config.yaml
n_head: 2
d_mlp: 448
lr_head: 0.00634
decay_shape: "linear"
seq_len: 512
Each number is 500 + 50 x the weight over the matrix's rms, rounded and kept within 0 to 999. Layers, rows and columns count from 0. Numbers have three digits each.

# layer 5 MLP up, 448x128, rms 0.322, rows 215-240, columns 0-127
522507573494518459544562419513457502475472470468491522573493556485511632517464497426469514455487487508471580487580489490436607596548406476402637511492471498581483550395498502416486457554486425507442510490489447511546493580464525513449564518478465489428512488482536556465471522470437572503487505480525491484549496512538635502502523484555518539451427494527547511449525490445443483514468
472497506593519493499420514502481432483432531504596472452574485477522427553530499447518521426494506517483521573496513594591481489503483483425426550579479463508567551497494480494502442451438508568562472561497452500551546516483501572569499472563462502467529500456424352479582459521529514524460422446547514549498566542485516411504554453459608469487541619480534471502473439522465447466497
430487599479462469492496481612442477451470519446511511509472519507488467503545423545460566476519560466525431569521519517483461461498470616529500476481546502469532527437504402378467502514521509561490524494579398533546442508499572538577456518437461482499618538570475469530455508448419443489449514498439523578492564491474581441498498470577481447533531589404478478505496564533461524508492
479426466544520522489466579487442422513652647462458533582497467566496521542585644518511604539450455388562461466490467494500448509518548505549482501527473422559434401453536438496453435544517559511555542652480591534471541548452504413461449401527384532508546510489405570578505465439521421543500416462483487430609546488481386463535506574537453538511557444428418428433529493416552579588470
500471575514490488515459480440513454435521493480542380539428536531564476486419525504484491564590373492425409462559563495555489502565496510506530543488487624465486514536461512437439508571504517473484544519600445578507453552441502502513568563568523506527518431427437426478435569497467506393499505589461588534407539511523468460488498560493409400466509540570528496552642494502514541510488
509505522510491506481503516457481483454508486504535475537494509477517522511508477476455451508512509510491506523471542491507481508474506528532497495480532501570496527509526507488488512510445526531525450510478510507505526493484492489510552528483455568487500513529488462489467499522534472507514487473483467474538483508469509481511496514513503510516493492496507511484495517493483462502510
485527531510555467461517549462506514448508553502449572550473532443422428592499451561474605533501556471530588420457600501501481470413547459501529425596559527540490469432477390475538515473526406546566648523530504545476459537498453452532495509462504411480470502442553477492450533419509480508448572658439438489499474545586463458497402419577475543495469437354670450461518446547494545617577
541513483586500477466514508438493492556454490460517459429455452439504467475578509436466549547508464474520493527536508541565436473490504511482466471487540465516507495470519542491545530488445455498578519470493484519455517474499497523489477503509452495535514490501499497510536474515510494514477532534489520524455534515568471526530456483488566524547529495509534469469528479514492493443559
560557494526559484431530483469542527457475525575503492556513483535509535480528518477546542530546497532507366520569396465606440583481394440520595574486532474488412527431622393527501382575484441539491461499569590527549425481578485493541521562568495416458541404474458475486463558459576521508458460482560511446506490443552461492594511456487488547456483481482475498435510565465411478537506
485300500456513518507479473548454552558579457562494583535435548531399538494535548554425550668463469494517490497393521577451491497565526471451563459521476430473504481500514520492487467484519426497469533574501444550393533492547473487466509490502477549498563466492509505550475580414456441526578491477505538562469568523620361530448510489478358457491572521361542422458483575512573575538468
417470579518678518549526520515441452473484573573502469478553482515555438394499477503516522577459508388475584423400512460517516516601542503451584487521538457448487491461537532438436513624495487555495449519463501625529507475467635545586464473450433554504527474530577466432553499468492465471452446432412417559478543489430387435564553516390528600506494524406600492554506403590428458545412
471471520416494533511515511526470493528587499479511496459501580486495522555526507520448482483481476479446466495435482461518430531462504485450503573533470496527494530605493465566545522498525571533375480541540537551437473547427476501444540448450456485511506487510555583513495511440469606554479456482399515541359534521377519410602502521529473497567556499496538543577505506518428570590400
435491525479525430595480465496398509494567517514551524411535558591487536514580477514539454485483480535482505487529504504504556607577475458532537480488462446510492494493444489481547448456602510476492625550452558498460498486409498526486481519548563448462506527461510590468405453459506472435492498533495535536524564528501496430486467469515507494478506377439628433576442423465533490568474
542484506503490523480478496467467476523527506521488463493482460544559594551486470473566466490493514538452524522429487540448500404518458473470482499484527479409439494500463466451519505573456506616482481459509461531582508546444455539410594489524488458484568471500593466499588543496513556516551473504487465470529558537490564544587509484539440498523488550455510423445487524498560519510486
483560557516487541568502463506487608605474492513514556507487452501464520504559479573480485491492457444505519518434469531558534460494464525488558463521550444553513513502454493475544478395449578542496451507487545521442522488520509470546508449496569460512524485485365498512409482506497422466468495569491514488645560457486510501448500595528496422494460441471522464583439436546511561419452
494497532412457513513493450496457567466481458469487595416507522528497557445510458495561452442513479514424496468552525446540498515485492574471503515456411472444541536468457547478619460532491400523478493461554485479495493516529487520515557590473485470471497428520515599481488516500542416506529475564525484496556493463519576565465515494557504473592512461468460544581385542499508403541516
465548376424449407600463473559524568484489457490447561383479436496563632460579470531455531442452444375562322476534447507498424564472561522558471603426643411499499430495539539525565505500436537528496610474530399503582479515641549469569569562489502542497547585516422412534500412567456379493465566418500471519564554483434582503527490460423414453564589587471454455495477551644467422531486
500432523490543561416551645505539453427476488524563576436595515550380459446569485494557494437520520493510596442568549554490500438489572482493493511468591443497471561461481595594395475518496463529518481489539442518477406547359448558467451406489447582538560436448452668440584530493555445426555500473481545424491600551438551380549480491447487442442512467512594427451528437598547601469576
530510517543513545398463489491592490543570571537535544502507572496523485501372422493448534549529409455535515493450526514554603487493551580449527517605651633502488464480475491431549423461521381477408497518551407562407535536477437531461426489392439433556509510462485613499505605472440549545484587534456490537443534441591534393407553494580447504549489496453492522524396422537492525480412
513447491437587465568500480489485456490570517509460400492568519492548442584502514419471581514468489505512555481470557518536508565411511578446438544546502457535478554558548553465479583533546475530516421528491563481521523476509528452497557510441503655442551530525544432488497525537516480534426473492444505486492490491537486427434499414445519501434467514487478478457520447520409547479462
502506497482572524554484449567564538507456540499505421589408541553487494518392533577407488560493495506507395452556513527598453564512640473558456433414507475493454527517472446453482588378409586599486482488440503555569435469469609410526415582449450515510577491526528566429409478562534478479497524452595428360561509571530399514528519519507443450553549595538524457509456361487451490425502
503482556593502510417503590484458579478522585504548475548541555532556477576456550518550483431510498466502476511472520436473472475534481504574474508474488511422518453485551436508503410439555449502522496490590559549485428551529516477446518555494565556507520494457515549437389528433501555441456481478500565443444561436534459418553474441511547545567472546482453472481565393475525456413543
560549523522503486539537560424559492529585491496588494396519549562613412546509502481575502286542508613477493444427450513643562457557565436502453431458426531565442563595462537505547495509426460532512482452609483513402491496520496558528547511523435457448566534449437598559480447497463479437505481516500518391570452460497487526434490461476466503496523522532374493416534531452509561581330
461516460503474500527636479466535517423526501554506450469510533502589381407531439519467520471453548479633573491523605500507467453364518469560496504484519507465489527538586593424419416518424416471527550594561473464517554523548597615518456464492460414521564522483495442492474617524512429545403488443449511451428504560386547505415468543544578487482526505479547527387519461612548560473477
451426505495393596473615506399617489567527472487537509499401547555474471488468504579424523477523531523457502515607530556480590583449452412562518619474526572527475437571460500514438459505508394507501456476499495452520431497581555421453516538417489488595432421508550484600577457505547520468472541361552533430447536514541454416527439553550541531491542433470441509536569505466422504599404
484540526477390585451485550485511532441466441465594396553531585463520484481468574549431513519513480449436483419444542505539457561543458540582500561500473487628513566512454421475526616506430497567506480437438576422474534514490510556479436542549503557360470481581559499523469514487570481474498501405547498536482483508501448549521500478530457500497402521482540455521502409444505581617469
# layer 5 MLP down (transposed), 448x128, rms 0.363, rows 215-239, columns 0-127
477455535513532514545506468429431441571519462583541462463528511467420527550433486566501525500487506511449476587493557550402393482509506455486445478478425472543422500455483521558525462460546515493408560542484656593473478471486555514457474585417536553546470539499474533472488489551484581565506413507536473537553517483424494569536514456515437488562588496450503460500498497496506531482491
515482523568497545498618471481534579515552516478538552484456509465489566476467488578526382559476448539480478422512490475462424500511553474526454582457529509483497469472467479483528523509506494478508455505525509503497456419484556464518471527519450402621495478550529608498546457452512510558483477547453521377481501513491528452451470415578516496481477478502463490511560468528591442547560
533521494578585506576542485494512456477498586415552478468484505352456480468407574503431458417533529519528466406440458486526544512542566516522491496481437545475515514468501500486467500490524500521512404463533392536476571431495498514479457561524420538486486536747491496601530433579485477455476488496519508514486595473534484489433574518512528581498520482506509549463469432521434572517461
576475458338467508524491516541487498526589397517451464569454593507434520501595546536471556468684487633520471581553459542555454543535428525448475476445516420538512524421478485555557506474498587514498445444557540460519564454551519499580384531473383631556457461474477519516554418497448418448387473548483440482475528518505529509538481443543505494615418478459550544410567530472382461501574
536414532563516504568532478490490375427409506384538475500518477510556449558493445506483477544495456485505503560544453458480420614553554514430523509456435519543524516449543418458527541407576514511558492545556525544509471494426480474495488514521548487566514524465526493488598561485598428519493559462518584658482469559523575549400506494461475451397464398498403489474425524461504527480599
513517476516494484487472480500518524510469500492489518485496467497501507502471517509567539479487502518494507516508436516486526501483505463482517490543460491431497473466477496519487491492526471450490552491510495450493491503535506489517470479517538484513494485543529533492533482492486547495521529517499524513456526466551476501489506520481487495481534507516487529495501504482519470545534
558508430336503465523506553484478432454535478495614441461423578559620466484468447552380515479430509550437468543582521567535571607584527476502546536551425548613349433517500567490464505447408516453600486496520507514604500530494490444471430481505477650580424494450564579534463506492596457582551412440427503426442456411519532513524446478487512437527443514467497480535454525512532548534445
499507457469480515499502526485467488491509549510523534521476483518465507541513559539541522463488507517525476537546508512458507579520471465531514471516486467458519512476449507493464452564568546452476515508445477436475425505473447513553458525507552507472454464543516506448420545516514476536497491471522473577503487470472517525552520557472484492449488539508521489504456552472499495530506
525362521444442498543571506430582532468547429542507559526388574463485469495474495456417522548404631521507487491568475530447542517509457501463479544460538465540496405539413552470536534514544467427528472517513414514466510483401520539525513508457443554591508581573363514544523491504483516602547467541484472491425537501500561446503508642484532511466548382515422566483496456436548548528503
585408418467394477548523507488461562457513495528505503486548486511486493398591609504416484477386569497534632615531613559478560515564493424491444468529494529432498529476402528509541489433530451429543517624472518472520520540462506502383463457476496450552477494509560516503522540485532559541519473507618534465389505565496567496492521366390484543448576487458472476552476514556441356543524
461522435468402653562465554470487466496477401466492504567426556496469475569448448445567554517516472399520475540463523575576459482555523501534472499517528466505413460515463472451524565514555462528505493514558526373561441426465487526488547433526576452537599514490449488573502398519493532455546474478527580425475489478526582576433648548456527504467415428544578509602544493498444542443504
457524523504538440477517503398522400627559454420511501531521496500525488580469526481578486497551464510566528531416497529535482486454471478545482503479479468558388452517464449539531516517508461482492449509560607501498464560423490484511532536436437473488529516445454546538534537494466498452504476470536491467476482487507504592646424658469458525461483547572484503559517475451465483432578
539520542548527527498485474490519459500505512399532441489528427543478445495404568528484427516551595511542435496421451558591427524518474441555499512559446483566510416631487409540468542517458517469429527465534586462495454538441528543437506457534536526429526558470531477537491506461566493548518537461596537461514515489408433463556465487536452548582535459499438425471482405548520519495519
540541449505554465492502475534487498466458464463507542398520466595563427408528508437518468441462515479498487480579533422559484520504582523499473535470488529446505542516549521501464500499505415545530471577500573488581552481498555499544545447545518478502474510480502468415552501474470506506491428493495403501500443499511534485477469513453487553434533555529510508535551531455442516502505
480544539526513497530445416566555531557494579528531503451531441548566587472440509475539603492479530504509409458468558510476517487536519527528520508538523509507452520514511434441527493428568470494461486495529420555422476463470480363523510438517539501517555546377547511512523487424514490505522560538539505450507542476471504607581442524557454337454487398437601503470392481492494537520521
508484511483533416548494517586487441502502437521455385596505555496473456448548454515458489462476541489512489490461481517489530465512448505506511497522577552617515404464464499485510478502472470508500472507525509474526571543517497519485489413538453511515541563575522415507548411532530499489489439484498566573394509505516518503549482506475510482455461481502584471484568472542491526557468
485527591454486568488441528511429488553597547468554484551568569443579437520531544598443470469497520492408320538411526642527419500496488537491512385536527548451564570431523598474399576523488511429641519406652632525373488523575390555513516514491377455566468471439491446501514366540456416536445377492537525415489443381569588589499526395539476450498516585517515469524426454524609491494483
569611511527471454544539584482442524585303458477438513456428601543501501527412569497464514501516469498605490489558434452586501550499523471522592603550571458465437561475562552509517517475456516494390457554512438391582457522505570551528415453502473522512461397350450522531508501505510616571438414407477493507533488517501557465451587560545503475415343599466559523538498532418517463462556
569502432502468487435507498616482438546450465462479467420521514498482439534468486539497614491534528529469477448477450586502561496604529535445492418509481391546423451495488496491526505504442486601477561548510563460461479441499551527554558543539475557483416469387467420522490506513548571509487445571473453462461499505444422451471471537482568485535459578482615557499686617453489511428621
430471498499551467522431525550521547490488506486473462566458461455459490446525496508518455541459464489541404524472446492488491391517486473579560470459513522592500476464481432430425523585524497449481615523478531428428579501449498538475555425521551445455454496550549464520584436605558516511542516529442520517564526458495506534504554512538480490495471436434475505541463558589539604505487
551506586570526388495557509516531433512515556552483464496416510532565500444572490509467580464452554678498480573477527435471450513576526509388507452601558459512402605571544477576440637459446465515523506449519578497508509424523484501594463461611373471404495536456479437419416488488526505579485398486453611491553521426463467440441488510528596543366440505480511537481561522422488492516429
532571518411468552516511524520519545450540451555466559483474449559482515446528536558467446472398515525533528473493496548463460517538500514505545483492539498548547570554458435495501618463550507533497491508505419464425555454495413503546436500450487473531467486535522471480480477435434493483504551445485502503523592488542569534478570501542462474449479471613383549489407507503469484530536
439486549508486542575435419626492556509343460538402466407510518454556413503485488466576459582458518511541527518490463513488522629396547497573432568396609496411445523516502499572446448462481501527432499409384586510559484452510539552524497409534451478561445488489482456584477538556500482494524487542445637472543551460521529574509457504531483549497501451425566553522585444513492505463569
411511489531578502557411451532592518534453512422533459419482527529570514626487492512594499554573475405409537506457464513581460523408478599454542499513523486462463477602540469454426559450421468433426420456509531537568505389508506527532547527480482498470535553455498504509596541503558543509456485491458559451453507469423449544533572536478464612383420411601468619554506580464540429447451
493447486457530509576490440540468537454436626528600611575561504555443500455518635583502495526563530446490445448493453406491626522527502505493478501455541480483541592434547433577509381504390506474499431481428510411613566442532511547489588463393454487397517545554437522488489525527587491465514422541479507397495593450467350540432506499609429560478487465513570568483523401541465491496533